config.toml
hidden_act = "tanh_gelu"
qk_norm = false
parallel_block = false
schedule = "wsd"
decay_shape = "linear"
Each number is 500 + 50 x the weight over its row's rms, rounded and kept within 0 to 999. Layers, rows and columns count from 0. Numbers have three digits each. The size before them is the row's rms in percent of the matrix's.

# layer 5 attention query, 192x192, rms 0.0938, rows 0-109, columns 128-159
104:455461521526463566475490328554491414471470547546488512469443520519424515591508511520424550578456
107:540543530424556541455524544533444507583525555547455482459469402511491511483504509393487548457440
103:491489613465480510543544382604519481483548552519414500479432471503494525471540468446526452546510
100:379541542528463506470518513512467476440552522502485435414530435475529528488529543502472464452532
110:508493486483508461471540578456556446464548609462495444503435475532486431554527490499443524397485
108:448456570425468550455580484445507501527543551537528455496481498549444441458472502489388483489513
095:530486392473527599526454524471509511505519512561402512513513576459434450490439537482452507455428
096:482519502495529432496576564519474555468440488566500517551573509498491485467510541492525482426471
104:458434497440575495539465513421502525424485569517476492516459554390467406492500495478429492615520
102:524580545432400493546404432497474349504437571537475463513399498462470435482504474472506426573481
103:487526475419526475496486469558511476439552464543487581446515455500440504480525508398552480547501
103:492520508581450443492555462492544513526548506523505484477477513490431548583463588477477501558368
096:453470499436562532510520497538458521458492514577553513416559495415513577490462495502545427485540
095:449495432574506528479401540533521423542578451481575426527470417500575469518475588493557553502477
098:455556545446510510487530515447549500525462499428485437403536502592531561540543451548568462406502
107:512436503514362494617477491472497456498521478527500488532462448436560629588474565485524520490465
103:581578496488536486508597493549491562525428445501480568470482410494399656449473560489514475533479
098:516460476573526411510447520463498556420577492469445576449573522507475416542441500629524520490486
101:500462499472497591404512459580543466438535550437516533512528401492489456556481464386547577472498
094:493429563471514548477516532489488495484461469600498603538577512524555538486573508386489477500444
105:501387448578413526436641521531610475467477514593500475497494494485467447532431507550582390534500
104:446526460538519520506525490513556480420377487588527526488491541523471511453534545542498517484510
102:503462508442464480537541434457490537510518541457564486440481387514503468557567528486427443551476
091:478434537516479519503532559445531500479567536458490557533454526459466570612540598525477504507452
100:458384539506463534454526455564609582508425485566504538463456529496325501514482533469498517519527
099:523534509617515439429526438499599522459466507523550507518526483563534493485543578616506578488487
096:502347423569466557459429551532529485510519474504438502464429492458605488456543423504564470414569
091:583521462427465451433474569568497540543374480512587513442405471564502613550438460453558458461502
098:548459519519485498426478507483594514509456495437542456474489453556564428544559494456478580437549
103:568575575476552468479457527520525490636428506609521496378434425516485596431511510450485411574439
096:534457446431489423518513498504497479466502490431529453561522480583480497456544537459501483376425
112:495569550545487542499492505631550488479524502530494489563485482508416520392480513495540529556515
080:466477487496476501486481530467530534530517518424630476598541606433439534515367434539506493542523
084:528415421538527479486475521526465543508525446429487620438538376537501517614432555466570356449459
079:549547577451499504605551550461420555474527570480403545580556448424522453535576508559423547525415
082:482563405543477465534511375427506505559506551496511536486451563437324543493445413557503491458528
088:506529464502529592533493450465541514516557531445463502470456477434476408483394524491442467619504
085:489404458557542527521525463534494499547449545545391426468455553464505433542455565527454487536494
082:490500408462478509485502465442558512546439551470599547505497474566424491515527522394459428461448
082:587460486605562526456531431404485547550496491413538583500484474512555427550437482530550514567575
079:554547500482482499520501427374469483535454458500532524524485477429417489493515535589486452490518
084:556518403495417493543463581466437439555543454407493455531570489477519454437433491508628459336566
090:446422545409524518506498460504492373469471514436544551496477392473418503567507519515405509525507
083:502496591486489537518461597587547533459522480599524535553581495549494532505451524529478461505420
085:511571457576511501545497486502519492543495450486551564444559509548492501525492454461520412546439
080:460468581496439523555552463510570460445504451499413551518506521469545457540522555527574492522586
080:448471484547533478451498459490534523525490466502508492495486542605573589494447456509543567480562
088:443642605521497537492504404565514585537588534545508551451465455476526451572428504517501394517475
090:472559493464467540508535506520538430461399484583458510398455532556508626502522487482506463572460
079:512507492463492513565463503521467504487526521585485569645612631427530522423504465410541503546527
089:554482531451532459552487487433451420555539484413478519544524501611433436470506561471424486445481
087:487473430527466447555510530532474494360507531549435539550478509432507524453512548598461586489415
086:453465478474524506489535473538512471519476525456623522513456462592549416465475446501442540467540
089:512547517427586448465463470500480569437524529485438435476523487531511451488500463496528442480513
085:509564563481511409556441539544520504397546515558452492480476541508548453456513493624539502576393
080:465471416496471555478401496405431389418518479570477487492456551536497490572481567455564470498481
080:484448521500565454451440587475557457504528510560564469503451475533537418576514570543466405565528
086:467447451562440487519454533417502430541515519466473445457427440367446508567586544556492432569534
085:451558467375518446411498564440488472484488492506505444493387527448419603517427464562568481479496
075:588529478503537395527462495559537426468454449431497511542575571498449583464556452547503580524490
086:498426430494533566531548491520551449503463487466450538478514495358517492502461431530576461518569
091:490498582573433508591419457554468416476547521443453493434445536475512429591558552542449621583558
084:402498596559358593494484476529588504474426380542455396473499506559524519388557536430533508534494
083:557458553490606498425554414498523556612475475506499517476496443482427482507451486418507474559581
091:421517526525468430534495516433393426539520519484480497475491465435559519561477446517396530485435
101:519486475528431449508544503503410455448511465464494497424477438556571470482573449507556465450571
107:525537459507588500489513503493563517516543530516431364556502502486514428442457463429375545511567
107:497542515498475513456462400402427518510565526495520567564454467475461489574569519474383569460525
101:534512491465481523457531509472519501505483515571592457549459561595519464455422560436519571472444
100:463571528562458477498507494576483333514566447409432506417487480482524495479526419440508492554512
106:524434511522471517486486486579508478540534460525458454433555516579600626542527471441517558430524
109:585528457507585435435529436513494594505467504527472513496448540489517439446486440595506478507506
098:621521498491519478479491401475447481574421517563485529576462522505414532373462498517446539576375
107:471545508524508560485517471489509530471500472569548548526518409535476539548466580493511547449369
102:489460473526414487547470397542504423486497450435475555539419568511542539426475454529577586532593
113:522557452489580475519531525478485569488547491540511560565537561468419420525421498495505470574528
103:493493497537409512496433567486469559458579514456517474546540455439585452532412470496540503514539
104:529530634535415476469577453504536538544427439556465472445443501565499536460541478487531542436475
092:523534421527593463507452469593409538570551459467492543566451459541426480518469439469489492606560
105:487488453449536415468554536472550490443478481471492485451506540587462465465547483388622459505463
104:532559514536491609452481499529448559450545540483405439485481496371469513498444443534459504520510
098:475469402473565470531556394641537584504453483532455568425540484486496469563569486425499496565558
093:505532418390479489477460584530429507537538503452515484482526563558502460520506445483491463509392
100:560511470450587519540439487637474441481504499409482436479554498616416500487513510486586527503555
106:467508482456541547457447509457542543550448517639474494516474546485544440409474482473543434592561
105:502429386515570494413429521411570473496477557500468504578473605386498483493520457497506577525506
129:510483590512488602396495519517415463470549567419469489473475446481567424534557462443407597388593
101:453480544531525459483423556441464399451482506469491468499521527580499408503556482552524536477509
113:552588488538598498383524564458500563509489493435571555509487465448505486477426508497450550459539
103:502500451379545571513437546477443516528559460470436471543584531468524490386466510464519486460543
101:500497583537529458464488502503448424553512511575467457463387378468579504540544564449410475592399
106:481422517550516463573470454598550505555538479601573555494548453486486541511483490363490467584496
094:516494501437561459465504474446449552494563518537580502559516544520447673552487460429560454557475
101:492512569489616412530476528516502520535433447467591425486532461612579518416588526468501495409514
101:427484514474496507519487525491520567425517507413391401540447471504491443473498419478449571512497
099:493567569539436561524584441522590439514426435449417535515449531565498546469526603572540573553579
108:567444477557475493460454523461548424543531540495467563484405555501536377523541461504509542509437
084:513541518508469484491534490510508475518541507492509541505433525575507468517586489581481546480498
098:541455486544586527512445472501521484519525544490449527504516498608392510535444531449469552510458
093:430457449557457554567488547483495518455520470435460527571585510464559393447527409575542575464476
109:527545414482510522524481541431450463457543528443490453564493513423570530426518390551535460460505
105:573484466437613525480505464545500484549582488547433539521502465459417521454466546484535502468523
093:459473540583465520516446451434584505544527447518470462509529569487593542483520552509462487441557
099:537494483472477581552619528563458587442479558462467465514578469472551411518470487428513532481554
105:497517556553485460558470503501419446502511498524543465513486616494480504502510501505555398618443
111:453562592505531441477544504580495423529570500490473454494490462548476593552556524491395515519462
088:386490571526442445532562504467551491468429485496520475419493402460530457499511560561495447536650
092:509615560435489434552548527509463529529503485570480486476494409476451564521473479644479481496459
092:379500468562410464566456478550440470435569424519511554520514503458521475537511513593522530519540
090:502562570525434503441540457597524511477400427536605473449548465563534583520539534538507428484559
# layer 5 attention key, 192x192, rms 0.0876, rows 0-108, columns 128-159
101:513514446507499521519519442554602494482542556543517457475455482443489541553511500502417526453446
108:480527549476589519480501480509490485558588520472464497441442470575584509461495580436427460527518
105:452471561525516436499487483558535486495606530599418493449365453489469551546549393452528493528474
105:382496536529461467539515558613454459497504469401480435499513452571484472437537540483512500505521
114:506464518460463479461515526500461462523465552489451483500428506577480556533493505473454554500501
103:443433471493455545468493548528470478547390478551535444478431541602489472507511477490432558506514
099:516470528485622598475475540481490579523571527569455525489541590444482453454385491445503470454434
097:559557545508527518545487450561475593466525550578493497507533512468491452443509471521514485483470
106:492398540401608471492524554521461562440472534493472531497510537476419478520413475563567514536494
104:466498489387439463459529527551426492552470498452512515472461470499465494560493517496475494512430
107:482557534420582489449452516606517560513511445489481599462548530523417475522476446452554452463455
103:543501531571583547483516538400539532504466582552435536482511511538523531541391569496514499493368
096:440448514480501527479466553474483440513477480561450498459507473478505527471562541476474472495544
098:503467479411428561472415515475539459501521477472497473593513460460641423506532459579457572516479
105:496541474490432497517439464600536557458492465488478423410512480485508555437467489503514465509502
104:503481487560454512571504421444511449506586553526470472507503414374569489477534527458440456541484
106:466634590449495452526538533544442487497473451505496554477588480405379420457547575510512472577495
097:530507461533489488604525430513545515529493598481553593493536463463517464511434447552475503472436
105:456450460429496508475511517562510516491483429444483483513435503544429492527467544457460501457530
095:498463506450488453556435515477521514511495512627537517528474453491497564478511441498475428514454
104:426469441521449531605491527463512491492533419618535523525514562505437474509439521496617508527482
107:535467449483500425508499456518506496551524536566456470485509547480543543478543569505489566496502
102:482466486525562483467459536480467507505511506428515502486491486616471438553561498492457566487534
096:501480500561437549464559466412520502513575502454453462530473492439541562491488492506525581470433
106:479461526556439437543547500562509428536474536571508567467478467489385491516510495518518472503540
101:554515465556517426457552542527574508516489510522475499559387529505606498415478560576458518430499
098:470417430477474454508441504434548455437532512516554422561502503461491508507520546468514539440561
095:498531445309431529452526539556530446527477499536529486470503487537386535527526474483603502462472
094:513511516494429433446468478501510460530496621356507462519528455499606481515536555444405556458546
104:493511560476486474515424503498498501579494494544475516471483436558432522500523533498461572599462
098:542515456484455470527501460539429472458536472472629487481513534519508403494539537421460549406536
111:476532605596524520469548499608562525515501469565493493553528513481531491419461516523519431541477
082:435536556565483573454510503576471562521500498454558469641514529460482455519403458575537457535515
084:548476487405484458506553578489508523521469371472442629460491486532471573546500524476591448476504
083:533509493457508477521524547459422499556432466475506569529460516597557545450472494497495554518516
087:435551436525492563444547446531471571544459522554466603493429544429441509562513490532500498428536
089:534562428485536556479527520519519483486532558518484553559499533496459479541471554502527491633413
086:509419467493527556505547501530511513524438487614453459448449510484524504521470489551486531488547
085:500463521457548505504539467575564522557469474517598549480464527587519529518485546436434455529459
088:558461476501522526479512523475549513538538443423523585593541474441422461490483501501643512540534
083:526579502511577535571570478401485520533422465607497570543524479451468579524538534533471545546517
090:492515477439377479500455523502496539494577438459524485546595543381536436490483484533586419412494
092:430426569387476486466513553476467422490474596508484525508467391451491577539448527427417502487534
085:471486554428511516550505502535494426531570588618474470491529523544539470436432510430513459477489
088:432507457509502419555520528579571552526466401531573538480524539552421584549524418477540414579484
085:461521617529524453564569477503526514476527413527467527457513482461512451540470589542522421519559
087:464500526543517556442477474440518581461583513497465478480504496459570507517513502549469503463441
088:468596583479540456549557459519550562491555603466551599527466495548559529474445465445516462572387
091:477534447543487512516531461461554459485517465509437461457432497462468531465548533437476495540455
085:465459437466483439583453475516474479527471568534482519520520597443419446525484416416578485573526
091:522547491454549472448467513488366466604470498442426447485496467522565550505578489562388473466522
091:461454413542472424475411479486496447459497610499427481500429474411535604514510510489492586470506
091:500454471485472467518470501495526437549473557404610560488467457511498491504474441489454541510563
088:594554499470611420477554539571520524545459500453546530563545541578429438488505429478556512528524
089:573539512543545408574480548619528466481493476535453527484484590528478452519453471556608535601453
081:466504462505562530488478499466481511497515478536479448479456543452502501589561497516470471507427
083:523449434529549509504501524466559458589499592495499449528436476499578435450468505490494446515453
090:520499479518436478542557606423539480594473476537514444469433501495467565485522552529523503555485
088:526487543472443448518512537508403443466536524552484487527473538423420467519442443567550504488430
078:512587507527568451562461515607486483399532438454484457509555552427437480534468527508467469520522
087:482502521389541588578554513535485486500451434510474464519488491487475478467449471495621468508548
092:481491552568508481541487539481489443463437471456503455473367495530518518592583489491489571530534
088:491560602502485513491478507462559578489536411585453453452526490453533476463555541494437485518444
087:488472581406517568458569515497468553580407438624515555526520551543453540482542505529547467557559
093:517511546528372443527490453441381474480536557441469457479466487472507515553450498485473522422560
103:473564476518450499458493519464559440471569385458506505490521522483457499461501490475539472467519
110:532513532539557528388494493391487585542519556499468404585475537456511452422493558503443441535523
102:488418475458519496484489483442444502529549474452489569554439480446569517596566532463320552427492
099:497419426506437512499430455525538479518487535564571470505446582523450503490435541411444519489468
097:519622559483486515407535502558458463535464422415440462529527459547526573493518482530508499547436
105:538467433521498540521450497493551451521477522415505388449446401511572513566522510421476496472505
106:595551495486518408484526530553479485454487505523527549494517588557436487531454520532568487523519
096:571432511543592521538472475437511514549482550602447555486452575518472555458537529494374527527444
100:418472476528510516447522520527537491561511498619548550419489502452508513567458517481464454487465
107:453514494504436532509546437548482477483488486469457521509500483401522465499492522495482502546499
110:457469479483532530537425555482489543547517475567548502515561592506464444522473567484575472472540
104:548447477465472487559482546412434460501522495396500523595549506547610466517494534509547540469490
102:491492569535435508432590498520564506512529483537511472422391457539533565447601525569529539458483
094:492522435509614542509514454538475501584517459479561583462560566472511515508515566472444440415564
110:518538519448512391520530495493564544511456559486582480471511500525443439527456500467591510475488
105:533492505533476532555441563478493493513507476480478490511485517519456554532472444520536547536503
098:428499487378489543448518432558552480491448480507432597442501534523457552513558515437542467553562
098:555498366441465576435472493460432561506456360535506531511460533624494515538478519507482531520490
100:481533454427543533515481523531457452487442519381567448575520535519434510529532521544441516515469
106:477483501531554515516393418555538563466479519629494505533434551478462463442496463545609501598474
108:524450420544527571402468523404478513498479543490501505544428587408567452469520492527539536444520
120:515401524447490466478476500442470433533480489453499430513480455598538529509575504445424561487594
099:488410420528510491476466504432501436497513441450538484422472501548503470483503458498474476463481
103:488533536507533511463463572472440510499455485397555511643518516595491460467463518516489594465566
106:532517520470596604490457474485470583444601484463509547560638568513491438469425456490521502502536
101:531499565507563444506457555472502494566502549561418466435430431597558562555602497437482507511425
105:444552546457483468533500520506505525516582488518488596542550435508426437488566527464544438569502
096:478509438480461484511552453420508442574576444559522484456487581441449549476517474462494487474532
104:556590502474538452419430512499460497529467488450564454407503434558525459495488566498412515485534
097:484601580525494438579485488482450502492468545416463449530528458568472458496452441509534507515488
103:466513596561485480479547458502501480482497511477505491491505427400490576586579549510402494513461
108:535519481452512481513501550453506459448540503542488494535451518531474508473493501531522495461478
083:470450505443425441472436508541388489468550601541434544541483499454590537537439513458472565492467
106:455565553428544477511472469485334472511526541572491522468534447508477506476516467464501477475493
100:481493461459524544466430506489547497525451433508539561538482483461496423463459433561517425487483
100:529544463484558493492449562482497470503506430462459478549455482492530441431482462530506501456555
103:563538520484552565423497507518533470571483440519493546464458520541465563515510516524503538511474
095:450460511495513511496475450528477550402509573474497492509521506465532545519519526464448523619426
098:512496438466504573428487501478484553531417437456474416466534527532543493457478528408488562447525
100:467485518548393540537463477481501467498550571495574478517521459450534489493408465497481532491483
108:440513498515565424487494517580459441482553530482468592500475484523431523633579571557429443561462
088:477422463503538460554633533527565514462448341492500484538475550525453523460551535528479513561490
098:452451528497515439571516495598347478497560527526378596551529504502467500553456402488520552524490
095:524522562572426492524502483543455474505471602552493528508566472464548457552478499524501477483515
# layer 5 attention value, 192x192, rms 0.0705, rows 0-95, columns 128-159
099:482457459508494528519568494450537502519403469543555480499459467555517551590571526502486549505473
094:418470496478571478507504500482493489517479474481492519456401552493535526597595419621451512445494
106:522501404605515446483473437530416532475456516466595496557544435490498517569400435504493507527446
097:502477431588470476564448507508507531563537479491439507556508500530556486501529544498569477515450
088:466480468522453557443530436505498519438476578420618488449493540506487461457485401563443463510484
091:445484482517550510591477420475484421570561482427547551416518493484514426563556500511488443498454
095:569567470516508523351491595443481526570402525459582466507501521472542523529548504419405502494518
101:453525418599539478516569487508528432535446538529546510517524466562449568527425449522524546581548
099:560535455485458524457530544562421485486378464581383482563609450487574458469487568466576472571510
105:466507499467454561503486536445493584503483497495424337536395536476526476457561511562476519534562
103:579546529498520440522506598590433518514429505537529500456650484493510533570506506459526520528551
098:570549499513646525432436538437472459495482553417562507532543497477534495487492473568506491499582
102:519558495380497471518389459497457448478513478514459455577575481595466551500410511435540447535459
096:522486469534515464474566407545540470447488494488465507569509570421467479493492467424470438529540
100:527506504477369520402471485520535570452427536553532375518477510484556535438448528496547534608515
104:425484518463537455396519543595512412477545486511470560587613442550456495536557531446538534466535
100:477449439534569504525462434515469471461589445444442535500431499455402531542526521491467451592547
093:479565470361417497511530495532465451376494489488499515438519504477606413464480395514475494519628
095:495498588436508581421532517503488421529568531466561551477327517538544491512492531427575487517497
095:635458421578437604540531397521634472491518543451467519476546524481473558510431487420497437485569
099:573446500496478571533467489500557570484493495511502501526462539488522478494592431526449443468500
094:567556542470423478495558492485446489554534510529278445437455498530502434529546481398498451541488
098:536479450490417490500529399461493469549550502455548479474452534578474452579508472492513409525571
093:498507506488512529428483464550482510474440484429538427537635417433627505524417440639524535494568
091:499533384434440487541523569492517480564374510523545452510504419516479501482564452532525465499547
098:385562495592492421527461471503399483497474520561531482529532435496500448585543632479540536540432
098:555479472474426558524479465531426544512497521481533413490548487494427526465496446525525517568470
088:550458409469576531449515495416473575515550496518521547500400551498527437498490533594483440456626
095:456419480493428556505567511452523393494477425551464508510519517562493563514520521489542576497514
098:539487452537522422501462582401488531582436440519464516548472472494506468502414550455566422471576
101:521520507524509525545546551462609506525565480473431469585429490444472498478537466498521566533453
096:576483472412504602495461460435574563588518502522552442465441415509551539581529485546527546458474
093:469556547590579446486513554477487397600541505456470579573518537611498525538515501504513491477368
092:457520529489528403573505555433465442538515470521521451601418532460498572500576554507453485580479
091:488495523483502497457511528495498528543478478555548545526537468439491546475452524532536565457526
094:509576540498371464561560550515394477408512503515530458506429550482498522421577431537476570532485
089:538511435411503463433482534410510513462575481548514639514504502490471444532444529516478423553466
101:497546552495540510500431464552433563517587491578399543486492557440469460559575461638492405471483
100:535512434436491497460504406525546452459549526532510493456587557551483505479522461473495536471551
088:493579561476471471562551522512547589432443481528470444559567443579528489523506508489525567473438
099:509515493433533497457526582503526527544379548491474409541541525577516485432581487468436541560547
090:480506484463506488596468485471481521562504458480419578557497591470454508588529495469481513483475
097:401584434479465462490562499450508465464503477469489460528461582465437474479508470447526514502505
092:396507557414488499469529558492449431506539529571490485475466587415446536529544603407470579566478
093:476559385541451468544459492533502428485578486490561449403573490484497467459479519413463596490511
097:500584518608489530477484426483519404499450501517492569472592577513477526508554440452493506547507
096:436477539394569487497522443514494501527538485492444463489458360454492484483531504466478484417529
100:478558467348466475496524525471507436505440532500482450487474460575536541428448569479572414492437
097:499498519492551589509511459518528523425438481488514528538570551429461477487526402385512552582554
092:423494420470558538507542500562475558572437511486459487435409493451476583453549500558521491492492
087:485513492533470464536546458474440568506520530522512512530560500581537509509539484533419444450496
093:589554581539464513520512511384391561473504511545501498424539481485555511499550530525488472541416
098:553504399575448501388520510469483458548422485563479444432493456546525543512441488435491470512500
091:562344503406589417473579654409525538572488457476395479530486512487526431470546507580546497432525
092:465525409574488465469509477461520434524526511518495503527465565432517479514470439555486600488551
095:543483403552474592517509495500513561481481525497489546439441545491464489476442511568442474446529
099:469455446667501516559513402497456592518458531475544607448484545496529574538564498515501498497489
094:473401427583403463541509521584542416524507456551490366474441562531524428506421560526536480599574
094:441594537519551395531434434553551430494545483450450498370529510437504478516514509531468556529533
087:507601502535528433519484472470537396482434536470511456616454534594545495490516428530527588470506
099:536515483461507482571511492599494520576550457485451538447530498495515471491614498451448551472467
094:502478481521472460467498633513467481356467500532436457521488592491512514430558453526491461444534
096:457430536486478559437500549442440465513529494504445453562475428492580531551523512452435493485475
096:447532564574519524566529519506469509497424507496433472526504536542461476518473427493511607523495
095:538455448474492502433509523507530467409467463563564420512520497514516484361439521497433488537403
108:529450487462403438505557504473298457460471526561489553450555543472506512414482526516538587601352
110:497587494534527484551464472514388489490626518455466530414472602504470541476505491588558616376591
110:519388525437496560444456478545430568598479515491449534493505383516576448407473439368518468457493
113:538480500496548439519465453553529585569381491490512489426487510533526488475465507483522477504568
105:581491518468511457464475472507516472421460510481523444458544508539517431444386475506531446545444
109:469481517505506424455503604447449447539579500495510482505533531534511527498399501457536404444552
100:557550440574554580483566563459454431525393512518501452514564494549498575503465512484435361477516
106:520464571394432559475544547553523473600452495501490465549502482440526515498454506407446394577479
113:417550441445562528523581517597622551544542512500512380444473417522482484436550573491451502436479
096:582468543501509512540517429453510556470505521488496429407466566548564559533471525458430555500483
108:541481538471489513475491509470511469581468476554464514628523533552537451401418450523517528513508
112:474508540483492547522602460543517441395468520506588521666555447526506483509401508516460455466412
103:539542576573473505470504427549546500579491552548558503480485475501488377543345550436489480563472
105:516689492508418563560549506567516490494488474501564484416484602432472481470511469487547458563528
107:498411414516532450476545492454501459519567484510506429544481463498481567456493484486503670522531
107:458550473462533493456549462468461457470538503493476480470546579466490514500649481585486536489575
104:525529456483485523563542518423584421486455489469451515496481485470561455432573485414547584442506
109:405595384621481545412509494459479454461589526531403585548452555464424481534476539427519469543485
115:487465375528436525537568472483593520489496478458497415474552460555514509480483577519580563576504
104:531454584434484531514464443501446431436545548514476465377505488447533502545449548454479459583468
113:502487501474494592494546373531490478538495540489549441569482398486441484471525414388475606433558
104:531474557571482479602424628487573450469502525455540432568455404478490440494456494561516499558445
111:490393516466487571443571416478423563491459462503449543456448509506520587559639455478473580546490
108:517483551445441521442536587418485484497408487538472431494440459558473496548479517512446432454427
112:504546539514467506519526395543499522409488496457460525349589472508507559415550508350482507518430
119:441515505430555380480455606512479446390573549516535479524530489611464518546562532575555476518457
111:491441510666508525421434424597479416535516497508474509423558522478500513533635588464465561444498
113:489483559566536480481537438555481453464619463495472498526536505521596460456592487502477534530568
108:530556494488484532463538546409576574506473528511552424605610587446477559455541543419533457501472
101:518405449557508413447488490525478474558517488487512460436545438451477497394442483537542536478582
105:482516479484475462437511623466528481562551507507499473506487475502495452468539451564444477452459
# layer 5 attention output (transposed), 192x192, rms 0.0671, rows 0-95, columns 128-159
095:541490481575543495531522424525511471487642503457486488598574414463511519400475482450521468502532
086:497498482471522512521454471531476581539449542556534522442554435495517527412511467484495483503471
094:444496532493541507545480507498504486512560349512457582424531512464497540473505526523408447459541
094:446584516536493505474564468614446532492518459458461491439457494621510426535521518444560492528628
090:490525508496516554539493507489506500475541469519402543512493456474528518458541587524488500551476
089:481565569472452537529518569472446507404480517503541554499513481514446595590465602544481547465534
090:536479510501495578506442422559526515517504521487463579532486495503444532465501463434544505513533
098:510551565452557466520464509408430522525496442467511468483563460373564497499489498484544437441461
098:524418485488527534422517524572587517428527482454469479532469546543385444594473513474448529447508
098:433454550577480547504468470527495549537590582499471479532547463559551463538486589470467475490470
102:481405476525486504496515404488528418468561456494554504512438512476512439521497449457558516539624
096:387531502486444529557447468528478496520501475591407534486506526557451535492472530472466531505495
099:490446449482480469537526604503450629521550549489451469395510548532448459576491473430505461445517
092:522541474413533539509534532578429497532460440451567465507532482507460530444506536587515554455531
097:467431545519476578477523508512548495571579524473474527560490511510515360617514580518478458528486
101:560481448460516513504547504539504545531483608466469586434458557447435376545517536483401483465530
098:447531416392524460481488533541501524489408434470585409427558439498547484454563487494458551470481
089:498470454493518504478518499453513523436535623512527506581501437447480519520447562524523521455534
091:554424514568479526460468489543557466473518515521489562438534521605453492540486515606466484445427
091:442513545471485496494551610519442502476503547519457498545475532591458550475533591547544436465445
095:526566533546510493520505495430445460534474420420545465632528457472481537445446581500470521501482
093:477459489479451547531485520464481424510469552496621471569482511550519528425515474472538633468556
095:475533589483582517550490507483517483464476383526514532459510465534568511422553527484567452500497
091:414370521456474469520536524556477478526504576553431523566443486465447488514523556469417577523521
088:485481515537506518502515522499484522441510599488474554493495511456424457533447506448544497497511
090:516416448491543593513499465493558380532501410483485512403508551543516478515521523555471496489599
092:472517499471525453540490463504528445485542492539468567457494504461565471516466531516422480595507
083:524480572572547459492446396494551536443563522515545509512484471521508513524524407505549517475511
092:543450497439433528579530555560448457510503518531474422491570480457405498458497474516455426541547
088:437503492499480491483561453522514544421494588498514549493540542544434501531462478497525534500516
096:507508480465508386528431502467521509443493613558576351482527480583475534407515485490493448505480
090:408512479554480499517478475504521462567523477568532484501452442486421564490568472476546448587432
090:552396415427494572553503466523454518492526608544532446468474543424613532450451456504531510424578
087:507483427520509511501463473504510642527504509459413542503564463583550430492457442494509512467482
087:508481592491475455546430526444441516475527505549529430506481524572445423527584468521505384514476
089:523435519472645553516463417453617497520500374480466580549527482472510490488490606479501474487528
083:538500534560487496538504515606446526459503587513478467437477512498463500484563486475516550475517
096:540488492480436503490501584398539495428464523449459479530491466498523487405471512446597581547575
093:516529523519470516502498494465543526519429378477465548487423438475519503512496448502533472530470
079:467485473502496531501475499426466446535483616426503553463452538491523514492460474486405493534508
096:463536452529521518445519463492450524495464469445440651505555484454602465587461566462602474431511
089:452507485512516446473552482485449468455521560519554408510468408489617481468446452500490480500477
092:511451497530587536498537491575599456480469493489498552447580380532551489494590487515428513518452
090:588556464560544453558487473547497470397454569477564480438538476520458469474530402528608398429560
086:487474589518505530445521511442462592550513440608491565547488493468520486513461508557618364477533
095:515440486435479401519531484469481583473517611454508497491522439521557478492426575518507506427499
092:474480391578476519510500459480539610480501442505489512506552574495492512505474412539558453602527
097:507432517602626533452499487582529537470575445552501574460449510402539521595439391507391574493487
086:494502484419511511493539563428454432500577347466489476430519490503544421566530581553523471466445
088:547494523490436478492480535449524474478531550471529476507515517550537492507500457490534495523492
088:578509507572508450499457485573478422518434536521533506522475491556468474491567495472563510570443
087:462465432492506536490517539520534452504537610402531474582489538520468483468474504498543557478557
091:466499627532548467561507470526478524473511366459519529497489538499556462519505520599455522499517
088:475600566561436563504528376566497577504537510496519503519481523499441493563467434456449491560443
089:456514528421514479493481468517477503513495454545488511464576511618445435517586579459536419498503
089:538478520457561359518462489576470511461529536476550491490493462584487511496534473402568503498448
093:510620501399530440408474584446547432541532421560498368526529474519454408449433601437514487477529
089:518602496501525409441525491451497548493503477502523599555491446524498559496489479456435483387477
096:499417513475465549449549486441481520531488433506494522543523533543516512466547467555506510469525
081:519412462439450493478489497574525510511454479571461569461488418479526480522537500565504440513525
096:467495500579435472481552453466465451490503649515562443544553481441389476547539428493559495528539
093:495496483542471537584531404618496482577464372443518550475489439528534486575456527483498535597470
093:625523431578498480572497465522525492496504445531477583496536546523546539540497527548636472507445
088:478478369420531532514528550451481439527563375509530517460579536498538523469512606531547388450508
101:461541529574525497443466478568518534478582468466482461564520563530486488447535414525453648512459
116:502512552567559534521541512547478523532435503461599490483509527419468436565453535458454488498440
121:477420490510499471522531503520519538546495503500543563513453488492454464533506533441476398439486
110:515479465548615526512472495412570521490450373453483567568513519445494549458561484545506463508457
118:462481476451448455489526559475431459545487447449518508531469515495423531528506553547533508483545
114:479549532471490490415547522544426398504470499536574427467492434390500507523449485536418529533526
113:490553414526500488563439444498512578492586496516554544513545481501488509449498378481413505436461
101:594418574531497470534497518580447459442520486447536488542521518504528484553470530542403590505460
108:613527451545445515485448506505506555494452457438450482440495532535571423488521457529499625467465
107:529460540485476507551584466452469534430516507526494516526513585434426544503543439572566540545442
093:524546483488482488480471536464537515561505645545547437498458507515540454482455574407546509516483
109:504542479526486505468488529467534425545548513425504483427514527518545541537474453516456489546454
118:462488440500511572503432505496478516458519459508502461427507579561528486473543411539466558499527
103:510495546582472441520557541346473533421491568554461467550493521584461504471514485502523513332448
108:496472584586544486434511540487511541472491534497512599559436399511416438496548438483438536535492
111:500455531577558460489493499429514571474544458506449572331518481527530497513534542482516417556444
108:507387554501529503449560523579423511476534441479508547525470521526498544554490523549542442498536
107:470412489480527539475435377553459518492552506460566462545579500411515557498456556502516485512518
115:526451525584458488525555469595635528398526540418437537541510548564544555484458461510499474514539
123:491542483433351386535538456491430541500450481484563490500532536565483594398517473474567493454435
109:551470540486499483474500526484458455494488523510553471509493601527452523458552478513508469444481
113:492448442551470525503466470413540444506557471505455501499546540482530559433595578481521509536466
109:538483515450503533477485492415497509429501556506520481545501496497551586379428526484572400382503
104:564522512499497471509570545546542486532526410513505510538546457487544491535447549576554489482458
109:451481493516585449460447541526514489496434525533479470522498484500590499509494512536503536523369
109:481484437515469534472456536521509601513597473431521467552504513478562386517421495498542529567509
128:489572524513504603417458487539489471508391601586499502561476518374450518480536428509590454478568
113:471488557477438411497554453381566474523438524483426573560482517436497515573405444523580486490459
118:620494513462491595465595487554584503537474502463515507412490511550357423595511567496461475593492
113:544484454394417543548462504554481469490552507472459502413445448524427553538496413556608492482445
108:448504514456418529488518478504465507462553468427539486437502546491536537483534555366437374589432
103:497593439456574474514508476535548543491471489498528543514470590525521499473576568545512450513487